config.yaml
n_layer: 18
activation: "swiglu"
norm_eps: 1e-05
qk_norm: false
bias: "none"
tie_embeddings: true
parallel_block: false
init_std_up: 0.0327
beta1: 0.9
lr_head: 0.00673
grad_clip: 1.0
schedule: "wsd"
seq_len: 512
train_tokens: 546500000
Each number is 50 + 10 x the weight over its row's rms, rounded and kept within 0 to 99. Layers, rows and columns count from 0. The size before them is the row's rms in percent of the matrix's.

# down: layer 4 MLP down (transposed), 1024x256, rms 0.072, rows 993-1010, columns 0-127
# gate: layer 4 MLP gate, 1024x256, rms 0.105, rows 994-1011, columns 0-127
# up: layer 4 MLP up, 1024x256, rms 0.101, rows 994-1011, columns 0-127
down993 104:65 58 56 45 46 36 44 66 61 41 57 45 35 61 43 51 46 58 57 51 46 57 41 49 56 68 30 53 64 53 65 55 40 58 66 52 55 56 35 44 36 53 33 45 51 49 48 50 60 49 62 29 69 41 49 53 48 58 55 47 52 40 53 57 66 51 61 42 42 55 50 49 54 61 69 59 43 59 43 62 46 49 54 32 56 54 48 56 58 49 72 63 39 44 50 53 40 49 54 40 58 35 29 64 46 68 57 54 29 53 35 42 41 53 36 60 37 62 48 44 76 30 56 67 41 37 35 40
gate994 101:41 42 54 54 52 52 36 61 66 52 63 45 45 63 58 71 55 52 46 62 36 56 62 44 51 48 36 31 60 44 46 47 67 55 55 43 55 50 38 35 44 52 40 46 41 54 29 48 67 54 55 49 57 36 42 43 55 48 54 66 52 37 47 65 43 55 61 36 50 54 72 53 41 60 47 71 49 52 41 50 44 60 54 46 30 30 36 40 60 56 66 45 38 47 55 48 18 47 50 30 55 35 45 33 48 50 37 42 40 56 42 72 50 40 46 57 49 30 42 78 48 46 58 42 54 50 51 40
up994 109:60 40 57 60 38 40 49 51 59 57 49 71 49 54 56 50 71 36 46 54 35 45 46 59 41 52 33 54 45 32 36 45 38 50 48 44 52 63 38 39 47 58 57 52 62 64 24 47 39 45 69 32 68 45 49 37 52 40 51 55 43 35 48 36 52 45 58 49 53 55 42 63 44 67 60 75 36 40 51 50 37 62 56 56 46 36 38 46 51 68 40 46 53 47 39 50 57 47 50 42 52 42 36 40 48 51 36 50 38 63 50 57 33 51 31 46 48 41 55 40 53 56 59 45 33 41 58 53
down994 103:66 29 60 44 41 63 49 51 37 51 36 63 50 58 66 53 57 38 48 50 48 41 54 36 38 61 30 55 60 44 48 41 44 66 53 45 52 62 43 43 58 51 51 42 52 53 44 42 50 36 46 36 62 41 60 41 57 60 51 35 29 34 34 44 35 57 51 64 51 42 43 55 63 50 64 66 48 34 50 61 39 59 69 49 40 51 52 58 53 46 29 48 58 28 54 64 42 55 55 43 44 54 62 47 55 46 54 37 44 68 47 55 47 53 57 74 46 49 42 33 44 64 37 44 43 54 55 62
gate995 103:44 53 42 50 61 63 36 56 66 42 25 38 27 48 47 37 45 69 37 58 41 54 41 60 46 36 57 54 50 45 58 55 55 53 47 46 44 40 50 68 48 68 40 34 39 62 61 39 56 43 44 58 42 51 38 41 55 36 55 51 61 37 41 48 48 61 29 44 30 50 53 35 61 43 46 38 51 40 46 29 60 41 68 47 49 41 47 57 33 24 44 44 61 46 55 39 57 66 38 64 56 49 52 58 39 44 56 51 49 52 43 55 39 56 57 50 51 34 46 51 64 57 32 51 42 44 33 53
up995 103:41 74 39 52 42 40 26 61 39 47 48 25 38 47 37 49 46 60 38 53 31 54 51 47 58 49 54 58 51 64 44 61 61 48 54 55 44 53 59 59 61 64 53 42 65 52 50 62 64 44 40 60 44 56 49 47 47 54 27 63 28 36 43 50 57 63 45 44 39 59 54 55 59 47 60 41 59 42 39 64 40 44 59 55 47 51 62 51 41 69 48 41 62 41 49 50 54 43 64 36 50 68 60 54 54 50 37 53 56 48 55 49 50 41 68 36 82 55 42 57 41 47 35 41 57 61 30 74
down995 098:54 27 29 55 40 56 53 42 51 36 56 42 70 46 51 57 65 60 34 52 30 47 57 67 42 53 50 39 58 56 41 39 45 47 50 49 44 54 52 33 65 50 47 59 55 51 33 43 57 57 49 54 68 59 37 49 55 53 22 59 60 48 55 44 48 36 60 56 57 47 46 46 48 48 38 68 65 49 55 43 49 57 54 56 50 56 51 32 55 56 47 44 51 39 44 77 52 46 48 33 42 50 49 54 60 49 38 42 49 73 41 52 28 42 56 60 52 53 52 66 41 41 57 56 33 62 61 49
gate996 102:60 35 56 54 44 60 29 37 42 64 47 43 41 38 48 48 69 53 46 51 50 60 34 57 41 45 64 55 52 50 32 60 56 51 58 45 57 46 57 46 40 47 56 55 59 54 60 35 53 54 40 72 48 41 46 44 45 51 64 53 51 47 57 37 47 47 31 63 44 43 54 67 48 49 42 47 44 42 55 68 39 46 47 39 36 50 36 41 40 43 68 56 50 47 51 49 60 37 36 52 51 43 55 42 51 51 41 43 49 29 53 42 47 54 51 34 40 52 66 59 50 56 53 42 40 55 45 52
up996 102:67 52 54 42 27 52 44 53 50 52 60 63 58 37 54 53 48 64 51 63 55 35 42 60 54 25 43 39 48 53 57 50 80 41 43 32 43 54 47 51 39 43 49 57 45 52 55 31 48 33 58 63 46 35 35 49 54 67 68 31 49 54 48 74 53 61 48 61 59 47 34 56 70 57 43 48 48 51 55 41 50 62 60 50 68 52 51 47 44 39 40 53 48 57 63 44 41 32 22 42 68 43 34 50 44 47 63 49 54 48 33 29 52 58 49 44 28 44 64 66 38 55 54 45 49 46 64 44
down996 097:48 60 64 44 50 54 48 58 74 61 42 51 43 35 55 50 42 44 43 36 38 65 47 49 42 62 52 44 42 42 47 50 69 49 71 68 54 34 38 62 36 53 45 42 54 53 56 42 48 54 49 46 65 49 55 48 61 77 45 65 43 50 31 46 53 51 67 55 61 63 27 56 42 57 59 41 55 46 53 65 71 27 41 69 67 60 54 58 55 46 39 43 56 52 47 59 29 56 56 44 58 47 44 50 42 52 30 57 43 29 58 20 55 41 66 76 48 43 45 73 55 56 56 50 67 54 54 53
gate997 104:46 58 69 57 53 52 58 48 31 46 44 46 52 31 36 43 74 65 55 31 56 58 62 40 51 52 59 47 38 38 26 45 56 48 48 48 49 70 59 52 39 66 51 56 62 62 44 43 57 48 67 53 49 59 47 56 46 81 43 50 44 40 49 36 52 40 44 43 52 50 60 59 46 59 48 56 59 39 63 48 55 49 51 43 66 60 51 43 45 48 58 59 47 70 66 61 47 56 44 52 47 39 36 29 56 65 37 72 39 55 60 48 45 42 49 37 57 42 36 38 69 51 53 42 59 46 44 34
up997 105:49 51 38 53 63 43 47 49 65 61 55 46 43 45 55 43 41 43 38 45 58 41 58 57 60 52 35 37 53 52 56 57 51 64 27 51 47 56 60 55 39 43 62 54 36 59 41 32 52 59 58 44 42 38 67 50 46 43 56 47 51 43 56 63 41 50 51 55 45 70 50 38 46 27 58 29 37 64 43 43 46 54 29 54 39 45 44 50 54 51 25 55 57 50 39 42 40 51 52 62 40 46 51 50 41 22 64 49 61 58 41 41 52 68 50 56 44 44 49 49 52 66 31 48 55 49 49 50
down997 091:62 43 59 39 42 41 54 51 35 30 54 50 59 37 67 42 52 50 45 52 54 61 46 53 49 42 52 36 59 53 45 34 53 43 57 71 58 46 38 36 62 45 48 43 34 45 55 65 63 61 51 45 32 39 50 54 54 47 49 56 45 46 30 53 67 59 61 45 40 45 44 58 46 43 58 40 31 51 44 61 41 52 31 53 51 64 28 34 56 48 49 53 59 39 53 53 57 45 55 73 42 50 49 66 35 50 36 54 58 41 52 44 39 45 55 48 52 50 47 58 59 39 71 50 49 59 48 28
gate998 100:41 52 62 52 65 64 61 41 48 29 71 34 55 61 49 57 44 59 51 54 66 49 31 59 49 55 36 68 54 48 39 36 60 57 43 37 61 54 43 49 70 28 34 32 42 57 54 57 42 33 52 62 56 57 55 55 46 57 47 46 61 38 30 55 55 48 42 40 61 39 45 60 34 60 66 67 55 40 51 50 37 55 57 52 36 52 49 37 40 48 43 43 38 69 37 54 32 46 54 71 37 57 50 63 51 51 49 41 56 60 65 34 35 30 51 31 50 27 35 36 59 51 52 55 45 36 55 52
up998 099:53 55 34 57 57 61 57 50 57 53 55 62 53 53 42 68 42 31 49 50 53 53 52 42 37 49 55 43 62 48 52 49 71 50 43 42 61 61 68 54 48 40 37 22 49 59 78 47 40 53 63 46 50 53 61 41 48 50 52 56 35 52 50 61 53 39 43 37 57 57 44 58 45 58 47 51 49 58 66 50 67 45 54 45 36 31 67 46 32 48 52 38 56 60 44 53 32 52 43 53 48 65 25 62 31 41 31 57 39 39 47 52 58 49 62 40 67 68 53 71 54 69 47 43 26 44 41 34
down998 101:58 57 58 56 53 51 49 50 43 50 24 43 40 69 71 57 52 47 60 48 28 50 50 18 61 59 56 56 44 58 57 57 47 42 40 47 53 55 55 65 38 47 63 50 77 51 54 37 47 53 51 56 48 58 49 42 50 46 49 40 60 29 58 55 67 57 34 50 50 53 25 57 55 61 61 57 45 47 49 53 52 43 47 58 46 51 44 64 65 56 48 60 53 44 52 57 37 33 41 39 59 52 47 52 39 66 55 45 33 50 43 62 24 63 51 58 58 56 40 54 50 49 38 43 70 44 14 43
gate999 097:53 46 57 41 56 69 50 44 48 65 38 41 51 53 38 43 36 46 61 42 58 56 52 52 49 48 59 41 37 48 47 34 58 41 46 37 56 42 41 41 52 65 48 58 50 54 58 63 49 49 38 47 53 43 49 39 56 35 45 36 31 33 67 45 56 56 51 41 58 37 60 72 41 73 48 46 49 40 43 56 32 58 50 58 34 36 54 55 62 64 53 61 59 39 60 76 65 51 59 35 52 37 42 44 58 52 37 59 53 47 57 37 58 52 58 65 58 40 63 41 55 54 49 59 54 43 65 37
up999 091:33 52 39 61 41 39 64 64 30 63 49 36 66 52 34 58 63 56 44 67 51 53 51 56 48 38 46 49 54 53 56 42 40 49 48 53 53 68 48 46 67 26 43 62 47 59 64 50 46 60 54 52 35 61 55 50 43 48 32 62 50 41 40 39 39 45 38 54 43 42 54 52 45 46 62 54 59 37 64 38 46 45 36 65 37 51 55 33 62 81 47 50 48 49 48 45 45 44 34 63 47 49 46 25 33 50 59 59 44 69 44 51 60 38 51 53 68 41 31 54 51 56 56 44 33 57 55 48
down999 100:41 67 63 52 40 62 55 55 57 58 63 59 60 59 40 55 46 37 55 50 48 44 41 60 40 42 49 41 46 42 61 57 56 47 46 36 59 42 52 49 48 39 55 33 50 44 68 56 45 52 47 47 42 53 47 55 45 39 44 55 49 48 56 42 38 58 51 57 68 55 46 79 47 34 56 66 50 47 43 39 39 47 48 62 38 44 46 54 54 54 53 65 56 34 43 53 40 56 35 40 69 37 50 48 55 50 87 57 52 61 62 25 47 58 51 51 56 57 54 35 41 60 33 45 58 44 53 34
gate1000 104:55 50 46 41 37 35 60 53 32 67 58 40 51 65 55 37 36 57 64 35 51 36 62 42 64 48 55 65 49 75 59 55 60 58 56 57 49 54 42 53 35 29 50 51 60 64 65 55 48 33 48 44 56 51 44 50 46 38 57 38 57 42 55 42 65 54 45 56 46 53 61 33 56 57 57 29 47 57 57 63 43 48 51 51 50 43 42 51 44 41 54 50 53 33 65 43 40 68 57 51 45 57 49 33 47 49 55 41 41 56 56 51 32 48 54 54 62 41 47 61 36 42 58 60 35 47 53 50
up1000 099:44 62 45 58 59 55 47 52 57 36 35 52 44 39 44 50 49 43 53 51 62 58 46 54 58 57 47 41 61 53 51 46 35 41 55 47 44 60 60 60 55 39 43 39 54 48 59 42 59 73 51 52 51 63 62 57 47 44 44 36 58 55 51 46 52 48 49 28 46 46 37 69 42 45 33 56 43 51 52 37 64 49 44 57 52 77 39 41 64 50 49 67 34 61 42 49 70 27 50 46 61 52 34 67 45 35 60 49 53 49 45 45 44 51 71 17 50 56 33 41 53 46 42 44 54 50 47 59
down1000 094:61 62 53 49 62 48 47 68 34 52 54 58 41 41 60 46 41 43 59 45 47 63 55 56 30 38 42 55 70 49 52 55 45 34 64 48 49 56 47 46 42 57 41 49 52 29 48 53 58 53 47 43 29 48 65 31 56 40 45 42 30 54 53 50 45 63 51 53 63 58 46 48 27 42 58 52 48 55 42 65 61 51 37 53 51 38 40 37 47 53 51 49 38 39 56 56 51 64 53 55 56 56 48 65 50 60 57 63 43 48 43 45 60 48 62 40 57 60 45 67 63 61 54 51 44 43 41 45
gate1001 103:28 59 45 53 28 48 43 39 35 58 65 52 43 37 41 61 57 47 53 59 44 38 54 63 64 59 54 68 57 44 31 64 57 46 57 44 42 73 54 47 49 60 50 44 42 51 42 50 56 37 56 54 69 28 38 48 59 44 63 46 54 45 56 52 49 34 40 49 62 49 58 41 56 45 52 60 47 29 37 47 39 73 50 33 48 31 46 41 80 57 39 58 57 42 47 54 47 57 55 68 55 43 59 51 46 57 54 58 44 52 52 53 55 50 36 66 55 50 51 56 49 67 42 43 60 43 51 60
up1001 101:59 30 69 54 54 68 48 69 65 54 47 47 46 64 38 42 34 41 51 48 69 45 40 44 47 33 48 33 64 55 56 37 53 41 49 68 62 42 58 56 33 45 60 58 34 56 71 41 55 56 43 43 34 56 49 56 33 52 44 50 47 45 41 72 56 59 62 50 51 56 53 48 56 42 68 60 56 71 62 51 55 43 46 64 49 57 47 52 50 47 63 42 51 38 49 54 56 65 53 47 64 57 44 52 49 30 32 48 39 54 39 39 51 57 63 23 55 64 48 47 64 33 45 54 35 71 49 52
down1001 099:56 38 65 38 58 43 48 59 62 65 49 29 36 54 56 43 56 34 46 53 54 40 54 58 42 57 56 38 50 57 50 41 61 56 44 63 41 39 55 46 28 36 55 50 29 60 34 44 50 41 55 49 41 35 55 42 44 63 32 39 42 32 45 58 54 38 62 44 64 75 53 52 46 46 54 41 53 51 45 38 62 51 55 47 51 45 58 39 47 52 60 44 49 52 58 52 52 48 50 52 63 49 36 56 58 40 48 53 63 34 43 42 54 57 63 25 54 54 38 58 56 55 63 58 53 54 56 61
gate1002 102:59 35 48 46 52 52 69 53 40 87 49 42 55 14 51 55 63 36 44 40 71 69 39 59 35 41 46 52 52 53 60 46 48 30 61 63 51 43 57 32 48 32 56 60 38 32 56 43 44 45 50 61 47 40 58 43 66 47 49 55 52 29 52 52 39 46 48 37 58 41 48 55 49 55 66 37 58 39 57 52 49 43 47 52 47 46 45 41 56 36 62 45 53 59 46 40 39 63 44 51 36 65 46 52 33 40 52 54 43 50 45 56 57 54 42 56 47 68 41 52 60 53 50 54 80 72 40 50
up1002 100:50 51 41 57 44 65 48 58 45 58 50 38 63 63 61 32 43 46 69 43 53 51 46 57 39 53 44 66 46 30 47 59 66 48 53 65 22 49 49 51 62 38 58 55 40 39 46 47 50 51 64 45 49 72 46 49 57 58 52 34 54 49 51 36 50 33 54 48 33 26 55 40 40 48 62 42 65 43 67 63 38 48 44 50 62 27 51 51 50 47 30 48 60 70 34 40 51 25 37 52 55 55 55 55 45 35 49 51 38 39 39 55 45 49 40 62 51 42 48 40 61 50 64 39 72 43 49 48
down1002 102:56 41 40 60 33 46 50 59 57 40 50 40 62 41 54 53 63 57 71 59 54 43 46 55 58 27 40 53 52 47 50 58 57 50 21 52 40 66 44 47 56 41 41 55 46 40 56 60 56 30 48 39 41 59 43 65 69 53 51 29 30 44 61 62 62 47 41 28 51 33 61 43 55 46 41 37 55 48 56 64 40 48 49 61 58 65 53 41 60 36 44 30 48 61 32 55 42 24 60 55 55 63 43 64 55 49 52 37 48 46 34 61 48 44 35 47 53 57 57 47 33 49 57 44 53 47 53 71
gate1003 118:49 50 57 47 55 32 52 53 43 38 33 47 52 41 53 51 57 51 53 50 38 43 34 39 57 55 55 50 59 56 52 62 52 54 54 38 46 45 33 61 54 45 53 58 50 56 63 43 56 48 47 48 37 47 65 64 66 49 46 54 54 54 57 51 42 27 51 45 61 38 55 46 47 37 40 50 49 55 36 58 55 54 31 61 43 54 49 47 59 50 45 68 41 31 60 51 43 49 75 44 33 41 52 52 55 38 44 40 63 47 36 40 47 56 61 64 55 67 60 54 54 32 45 61 57 48 48 56
up1003 096:66 61 67 36 38 43 45 46 50 44 54 39 58 44 71 60 52 58 62 50 21 58 61 46 38 47 50 49 51 40 63 56 60 62 52 44 36 41 45 34 44 50 39 55 49 49 37 59 38 51 36 61 66 44 50 60 52 50 39 60 50 56 43 47 48 59 47 56 40 51 32 43 46 60 61 54 51 48 39 36 42 64 42 34 49 54 54 43 62 51 62 49 49 49 50 55 32 49 48 63 60 37 52 43 60 61 57 38 48 67 40 38 28 60 53 61 32 47 70 53 49 32 43 51 62 44 44 60
down1003 098:52 52 70 34 61 50 43 50 43 46 55 57 42 48 53 50 57 41 60 42 53 36 51 41 38 53 40 54 57 55 43 39 56 43 47 33 39 54 47 28 48 49 39 58 39 59 42 48 45 36 65 55 59 37 56 63 59 39 46 91 45 53 51 64 44 42 49 37 50 53 46 48 60 63 43 47 44 47 49 59 66 59 41 69 44 46 58 45 53 38 50 58 53 55 37 60 36 44 51 66 55 45 59 54 54 67 58 43 48 58 28 35 46 57 58 44 47 53 56 52 30 51 55 53 72 50 40 66
gate1004 111:42 46 53 71 52 35 46 53 53 51 42 43 57 62 51 42 76 49 55 55 58 33 67 67 52 63 48 40 55 53 44 62 69 54 61 29 50 56 48 53 42 51 41 37 50 65 55 45 66 56 47 50 27 37 43 31 61 49 57 58 56 49 38 46 50 32 48 34 49 54 52 54 56 41 52 38 36 40 46 52 40 64 60 46 57 31 57 43 49 42 50 56 34 56 40 45 40 53 53 43 55 52 41 51 43 66 50 55 46 43 54 62 51 38 52 47 51 47 36 45 61 47 75 52 51 52 50 63
up1004 101:60 42 40 40 47 49 68 45 44 41 55 45 47 38 59 54 24 33 34 36 50 65 48 36 51 39 66 41 41 48 44 51 40 47 38 55 55 52 48 56 40 38 43 43 54 49 46 57 19 43 47 64 53 47 48 53 52 53 44 54 47 57 62 56 48 53 58 62 63 35 46 59 58 50 76 57 39 49 40 58 63 26 60 53 62 65 36 52 56 68 52 40 60 58 52 60 57 53 49 46 47 63 62 32 50 52 54 59 47 52 54 43 55 60 44 55 50 29 56 50 48 54 44 36 55 41 52 42
down1004 092:48 60 62 66 67 69 63 34 58 46 40 54 40 46 56 48 64 37 68 64 31 60 60 55 49 42 48 51 44 45 58 52 33 43 62 52 44 62 67 58 55 34 54 53 39 49 39 55 41 63 57 71 56 52 61 56 50 53 48 55 51 61 35 38 61 53 48 53 41 54 43 45 49 56 59 40 67 60 45 44 57 46 52 55 65 57 59 49 78 45 58 35 47 62 59 58 60 49 43 64 46 70 60 41 50 64 35 54 46 39 44 54 44 47 51 55 55 50 59 52 58 39 43 53 65 41 42 50
gate1005 104:51 30 53 40 35 54 57 67 63 40 52 45 41 54 35 59 52 51 44 44 55 49 38 40 33 51 51 54 45 63 49 51 57 49 64 66 62 37 59 49 52 63 41 45 51 27 57 39 60 46 46 39 43 36 51 49 48 61 42 49 59 38 34 47 55 57 35 47 62 57 63 51 48 65 66 63 46 41 36 50 39 60 56 50 49 56 48 59 56 58 49 64 54 62 38 44 65 42 41 46 47 41 74 37 51 57 37 65 45 47 55 45 61 50 54 48 61 60 59 62 45 42 71 53 51 49 44 61
up1005 099:56 28 44 52 41 38 44 52 50 48 49 31 53 42 47 67 51 51 67 32 51 45 40 41 40 60 62 51 53 41 64 44 61 58 39 60 67 47 67 40 34 60 58 43 61 56 57 51 53 36 48 57 48 35 42 48 56 44 52 48 57 58 32 47 56 59 36 43 63 57 49 53 55 52 75 44 58 52 49 56 56 39 65 34 33 45 69 53 52 48 57 59 62 51 45 41 51 45 27 48 47 27 60 49 60 33 45 60 40 48 56 54 73 41 50 43 51 65 41 58 44 55 55 48 37 62 34 38
down1005 096:52 52 64 38 60 60 35 69 65 46 62 65 49 43 43 48 34 59 48 58 48 44 44 30 50 43 55 37 43 44 63 54 49 45 46 49 49 53 65 73 46 43 41 66 36 52 46 61 48 40 56 57 55 52 54 63 37 61 62 44 54 51 49 22 53 38 35 60 38 53 38 64 65 52 48 42 47 57 52 52 39 55 57 64 43 68 29 59 55 34 60 58 53 58 49 36 59 51 38 50 28 54 47 64 60 54 46 43 34 55 50 23 61 38 48 37 23 59 46 46 62 58 39 49 39 48 55 55
gate1006 100:32 65 46 39 47 41 37 51 46 61 48 46 45 60 41 67 57 53 42 38 43 52 53 39 50 55 44 56 56 43 36 38 72 62 47 44 60 36 35 62 49 52 53 36 44 45 65 41 49 52 61 41 52 49 54 54 50 37 54 57 36 39 38 32 40 38 39 49 38 42 42 36 37 45 56 38 46 47 70 43 63 46 48 44 65 52 38 35 49 48 33 47 56 58 42 56 57 30 51 62 48 55 48 51 63 53 44 60 51 63 51 45 27 45 45 59 54 55 53 34 49 52 75 59 39 64 58 45
up1006 100:53 42 58 70 50 65 52 49 61 52 56 60 33 57 59 53 52 27 41 60 29 55 48 47 49 62 54 41 58 58 52 40 61 55 52 50 48 39 41 49 47 55 63 59 49 65 40 46 59 60 62 50 55 34 39 51 42 48 41 18 59 48 52 40 38 64 32 40 52 40 43 31 55 54 41 58 50 39 61 53 51 46 44 44 39 47 63 65 56 47 65 44 46 52 56 30 41 65 44 58 38 58 41 53 55 66 29 39 30 54 57 47 58 62 40 64 55 40 49 41 43 45 39 51 43 53 55 45
down1006 105:56 53 44 33 48 57 46 54 51 55 45 51 33 43 52 55 51 58 58 49 40 50 39 51 45 46 36 44 43 42 50 48 54 55 48 65 61 42 55 53 49 56 40 46 61 33 54 40 57 37 55 43 40 54 49 50 63 51 37 50 38 63 39 41 42 39 51 55 47 53 42 51 51 51 37 56 54 42 47 39 78 52 73 52 62 52 41 62 61 59 50 58 50 63 46 63 48 53 51 57 52 34 46 39 45 50 64 41 63 57 39 40 52 42 36 47 41 40 36 65 45 49 56 63 58 47 38 33
gate1007 102:58 49 51 51 43 39 51 46 50 47 66 61 50 67 47 56 38 73 46 46 38 56 49 34 47 40 58 47 49 42 65 39 61 43 51 69 52 56 48 38 53 51 65 42 61 52 51 44 68 38 60 55 40 75 54 49 52 52 48 45 52 61 59 53 45 49 50 54 48 43 47 60 39 50 49 48 62 36 56 58 49 57 48 36 44 48 62 44 41 47 55 31 30 53 38 51 46 44 35 61 55 58 65 43 58 57 48 52 49 48 44 46 53 33 28 58 46 58 55 57 56 62 39 47 58 72 40 66
up1007 105:58 32 51 48 45 31 54 42 56 45 51 33 69 56 40 51 30 45 40 58 44 41 45 59 48 35 60 67 53 35 54 60 32 57 57 52 51 51 60 63 59 58 49 53 53 46 46 46 43 53 43 36 58 62 56 48 54 50 39 34 58 58 53 51 56 37 50 50 40 35 62 57 61 37 53 59 49 30 53 52 40 39 49 45 31 46 38 58 44 46 82 28 42 38 40 60 44 30 54 66 45 45 52 58 65 41 39 62 46 46 34 55 56 54 52 47 46 69 53 32 45 53 51 62 60 69 46 49
down1007 099:38 54 49 49 45 44 59 47 52 43 56 53 63 39 47 49 57 46 61 53 49 56 59 64 38 37 56 49 63 46 35 41 65 54 53 37 38 41 54 31 38 47 33 50 35 42 55 66 33 52 42 41 44 32 37 63 51 59 58 59 71 61 46 49 47 54 36 47 59 33 42 58 51 56 42 47 57 41 50 44 48 47 52 41 54 63 67 53 41 64 59 69 45 66 29 50 65 38 51 50 48 45 53 63 77 48 45 30 39 43 53 50 54 54 51 41 45 46 41 34 48 40 36 58 58 54 38 38
gate1008 096:42 56 41 65 51 51 53 68 49 55 60 39 46 56 45 60 48 55 42 49 60 56 63 59 24 54 48 64 55 43 36 52 57 66 43 60 67 35 38 57 51 54 63 43 54 59 61 52 49 50 41 56 39 41 45 95 63 49 69 60 60 48 51 42 40 51 53 41 75 61 59 48 46 45 57 50 36 63 54 47 50 74 51 63 56 62 49 54 33 52 62 51 58 60 55 53 38 49 58 64 80 50 45 57 64 54 52 66 47 55 51 40 56 51 52 38 67 51 46 42 40 62 52 41 80 45 55 57
up1008 096:39 43 54 52 48 53 60 47 45 47 47 61 55 64 51 61 53 64 49 46 58 44 50 48 43 39 48 41 43 53 59 57 50 54 62 50 53 35 50 38 63 54 51 55 68 49 58 65 60 53 34 54 46 54 35 57 47 57 55 45 52 44 51 43 63 49 57 55 72 46 50 37 61 52 45 73 49 56 57 29 55 53 36 43 44 46 54 75 43 53 45 54 57 52 48 46 41 54 60 58 60 38 31 55 58 56 33 48 48 62 49 45 60 64 53 64 65 66 36 51 49 58 69 67 55 59 68 47
down1008 094:60 66 55 48 65 50 29 56 47 55 33 37 57 51 58 55 37 54 26 58 42 41 52 42 53 52 46 60 58 43 57 44 61 53 50 55 63 64 53 63 41 41 39 53 49 63 55 42 46 59 62 45 41 42 49 58 54 28 53 51 40 85 52 63 56 45 49 41 52 50 57 51 49 24 61 31 40 44 30 53 51 74 44 40 73 37 38 53 48 51 50 53 55 51 66 52 45 51 40 45 44 63 42 53 35 58 44 54 30 49 50 53 36 40 44 39 39 69 63 43 55 44 28 52 55 37 48 62
gate1009 102:43 51 42 41 48 47 51 53 40 59 56 42 56 37 35 45 52 41 49 42 49 44 40 50 38 51 59 44 52 45 46 44 50 73 50 47 68 52 62 51 48 47 45 46 52 66 45 40 48 49 69 45 53 50 50 39 38 42 56 60 35 50 45 38 34 48 48 46 53 55 43 37 38 39 44 41 46 60 38 55 45 63 39 32 56 43 47 64 54 71 51 35 74 36 39 38 34 57 39 44 48 52 64 70 53 77 41 49 50 58 52 56 60 55 60 48 50 58 52 77 56 64 62 38 49 38 50 52
up1009 103:70 52 71 56 60 67 50 51 45 40 68 66 58 48 38 62 37 52 37 36 48 60 42 54 49 32 45 57 31 40 42 51 58 50 52 50 45 60 35 61 45 38 45 53 56 61 50 42 37 50 42 60 50 60 44 65 68 50 56 50 59 59 51 56 59 37 57 33 52 35 64 48 54 45 59 45 65 59 36 53 48 47 47 66 68 45 39 51 64 40 51 60 51 70 50 57 49 70 50 36 34 53 54 56 64 62 29 50 34 65 48 42 47 53 48 52 59 25 66 39 61 40 66 62 48 43 54 52
down1009 104:41 51 64 52 43 53 57 66 40 46 29 57 57 53 54 48 56 67 46 41 54 49 37 47 45 39 57 37 46 54 60 41 69 58 43 60 57 38 42 48 40 46 60 61 50 57 43 55 65 32 38 65 50 49 54 43 44 51 33 47 41 39 54 72 42 41 54 62 55 36 30 58 81 61 48 49 64 44 40 61 48 49 56 44 64 54 49 58 53 60 41 44 50 34 40 57 43 46 58 44 58 60 44 76 50 45 38 55 67 66 51 44 50 48 61 49 44 47 51 65 39 54 39 63 71 45 46 38
gate1010 098:40 52 41 40 42 49 66 64 42 46 40 53 42 55 53 38 33 29 43 65 45 49 72 53 59 50 44 63 40 70 42 69 55 58 55 33 45 58 34 44 35 40 48 56 41 63 54 63 51 43 57 58 51 46 39 48 39 38 57 52 34 37 66 59 57 52 56 50 59 66 56 47 45 47 62 52 49 52 55 49 60 46 56 48 37 54 53 49 58 37 39 45 36 60 51 49 49 44 43 48 39 49 52 50 61 50 39 53 37 59 50 50 38 59 57 48 48 49 44 37 51 47 49 48 56 44 40 55
up1010 100:43 56 50 64 43 45 64 75 59 51 35 44 41 63 37 64 42 64 48 56 60 38 50 48 41 54 38 49 53 48 50 30 39 45 49 50 61 60 47 50 57 32 29 51 65 50 54 51 36 47 69 52 60 56 56 44 54 45 72 70 73 49 54 46 61 69 44 52 40 47 53 52 53 38 45 49 64 46 50 46 61 67 41 61 47 54 40 39 48 53 74 59 49 59 64 38 47 76 45 48 29 57 57 65 70 65 65 37 67 45 47 50 45 49 35 45 53 38 49 46 57 54 59 51 63 36 50 63
down1010 102:45 73 41 70 58 63 55 53 73 37 37 66 49 55 58 45 52 50 48 38 40 49 38 39 37 46 44 43 43 42 55 46 56 67 47 20 53 64 36 72 46 46 41 58 53 37 59 67 51 35 36 40 51 42 36 52 60 52 53 48 40 51 35 60 51 55 46 46 46 42 48 40 68 42 40 59 52 56 52 70 53 59 47 71 47 49 41 49 57 45 61 59 57 60 56 55 60 60 38 49 45 42 52 59 59 54 45 46 55 53 44 54 58 45 40 57 69 59 38 35 32 41 66 48 41 34 46 35
gate1011 097:50 45 55 70 34 41 46 67 62 67 43 55 30 40 64 64 46 44 54 54 50 53 53 66 40 50 42 47 54 50 67 60 36 62 49 43 44 53 36 50 43 37 57 50 62 26 58 43 54 44 51 40 60 52 70 49 44 60 52 42 42 41 44 49 56 35 49 59 54 54 45 65 48 58 44 52 51 45 59 57 68 52 45 42 73 36 52 47 47 59 45 52 43 48 39 68 63 39 43 62 60 57 55 39 55 55 71 51 38 24 61 64 46 35 63 61 40 45 66 36 36 30 41 46 51 37 47 45
up1011 097:51 49 48 41 53 26 56 46 24 46 62 78 51 55 51 42 65 42 58 49 49 45 46 44 60 38 67 53 49 63 68 42 42 58 49 34 41 55 62 54 50 63 44 55 41 49 41 38 20 52 76 51 51 63 68 39 72 47 49 63 48 49 54 55 38 33 46 49 63 50 63 29 50 49 44 37 30 53 44 62 49 47 52 48 55 47 69 57 45 47 50 42 43 59 48 38 41 52 53 50 56 53 65 33 31 47 57 52 45 61 59 52 32 41 57 44 52 52 45 44 39 45 46 49 49 50 52 67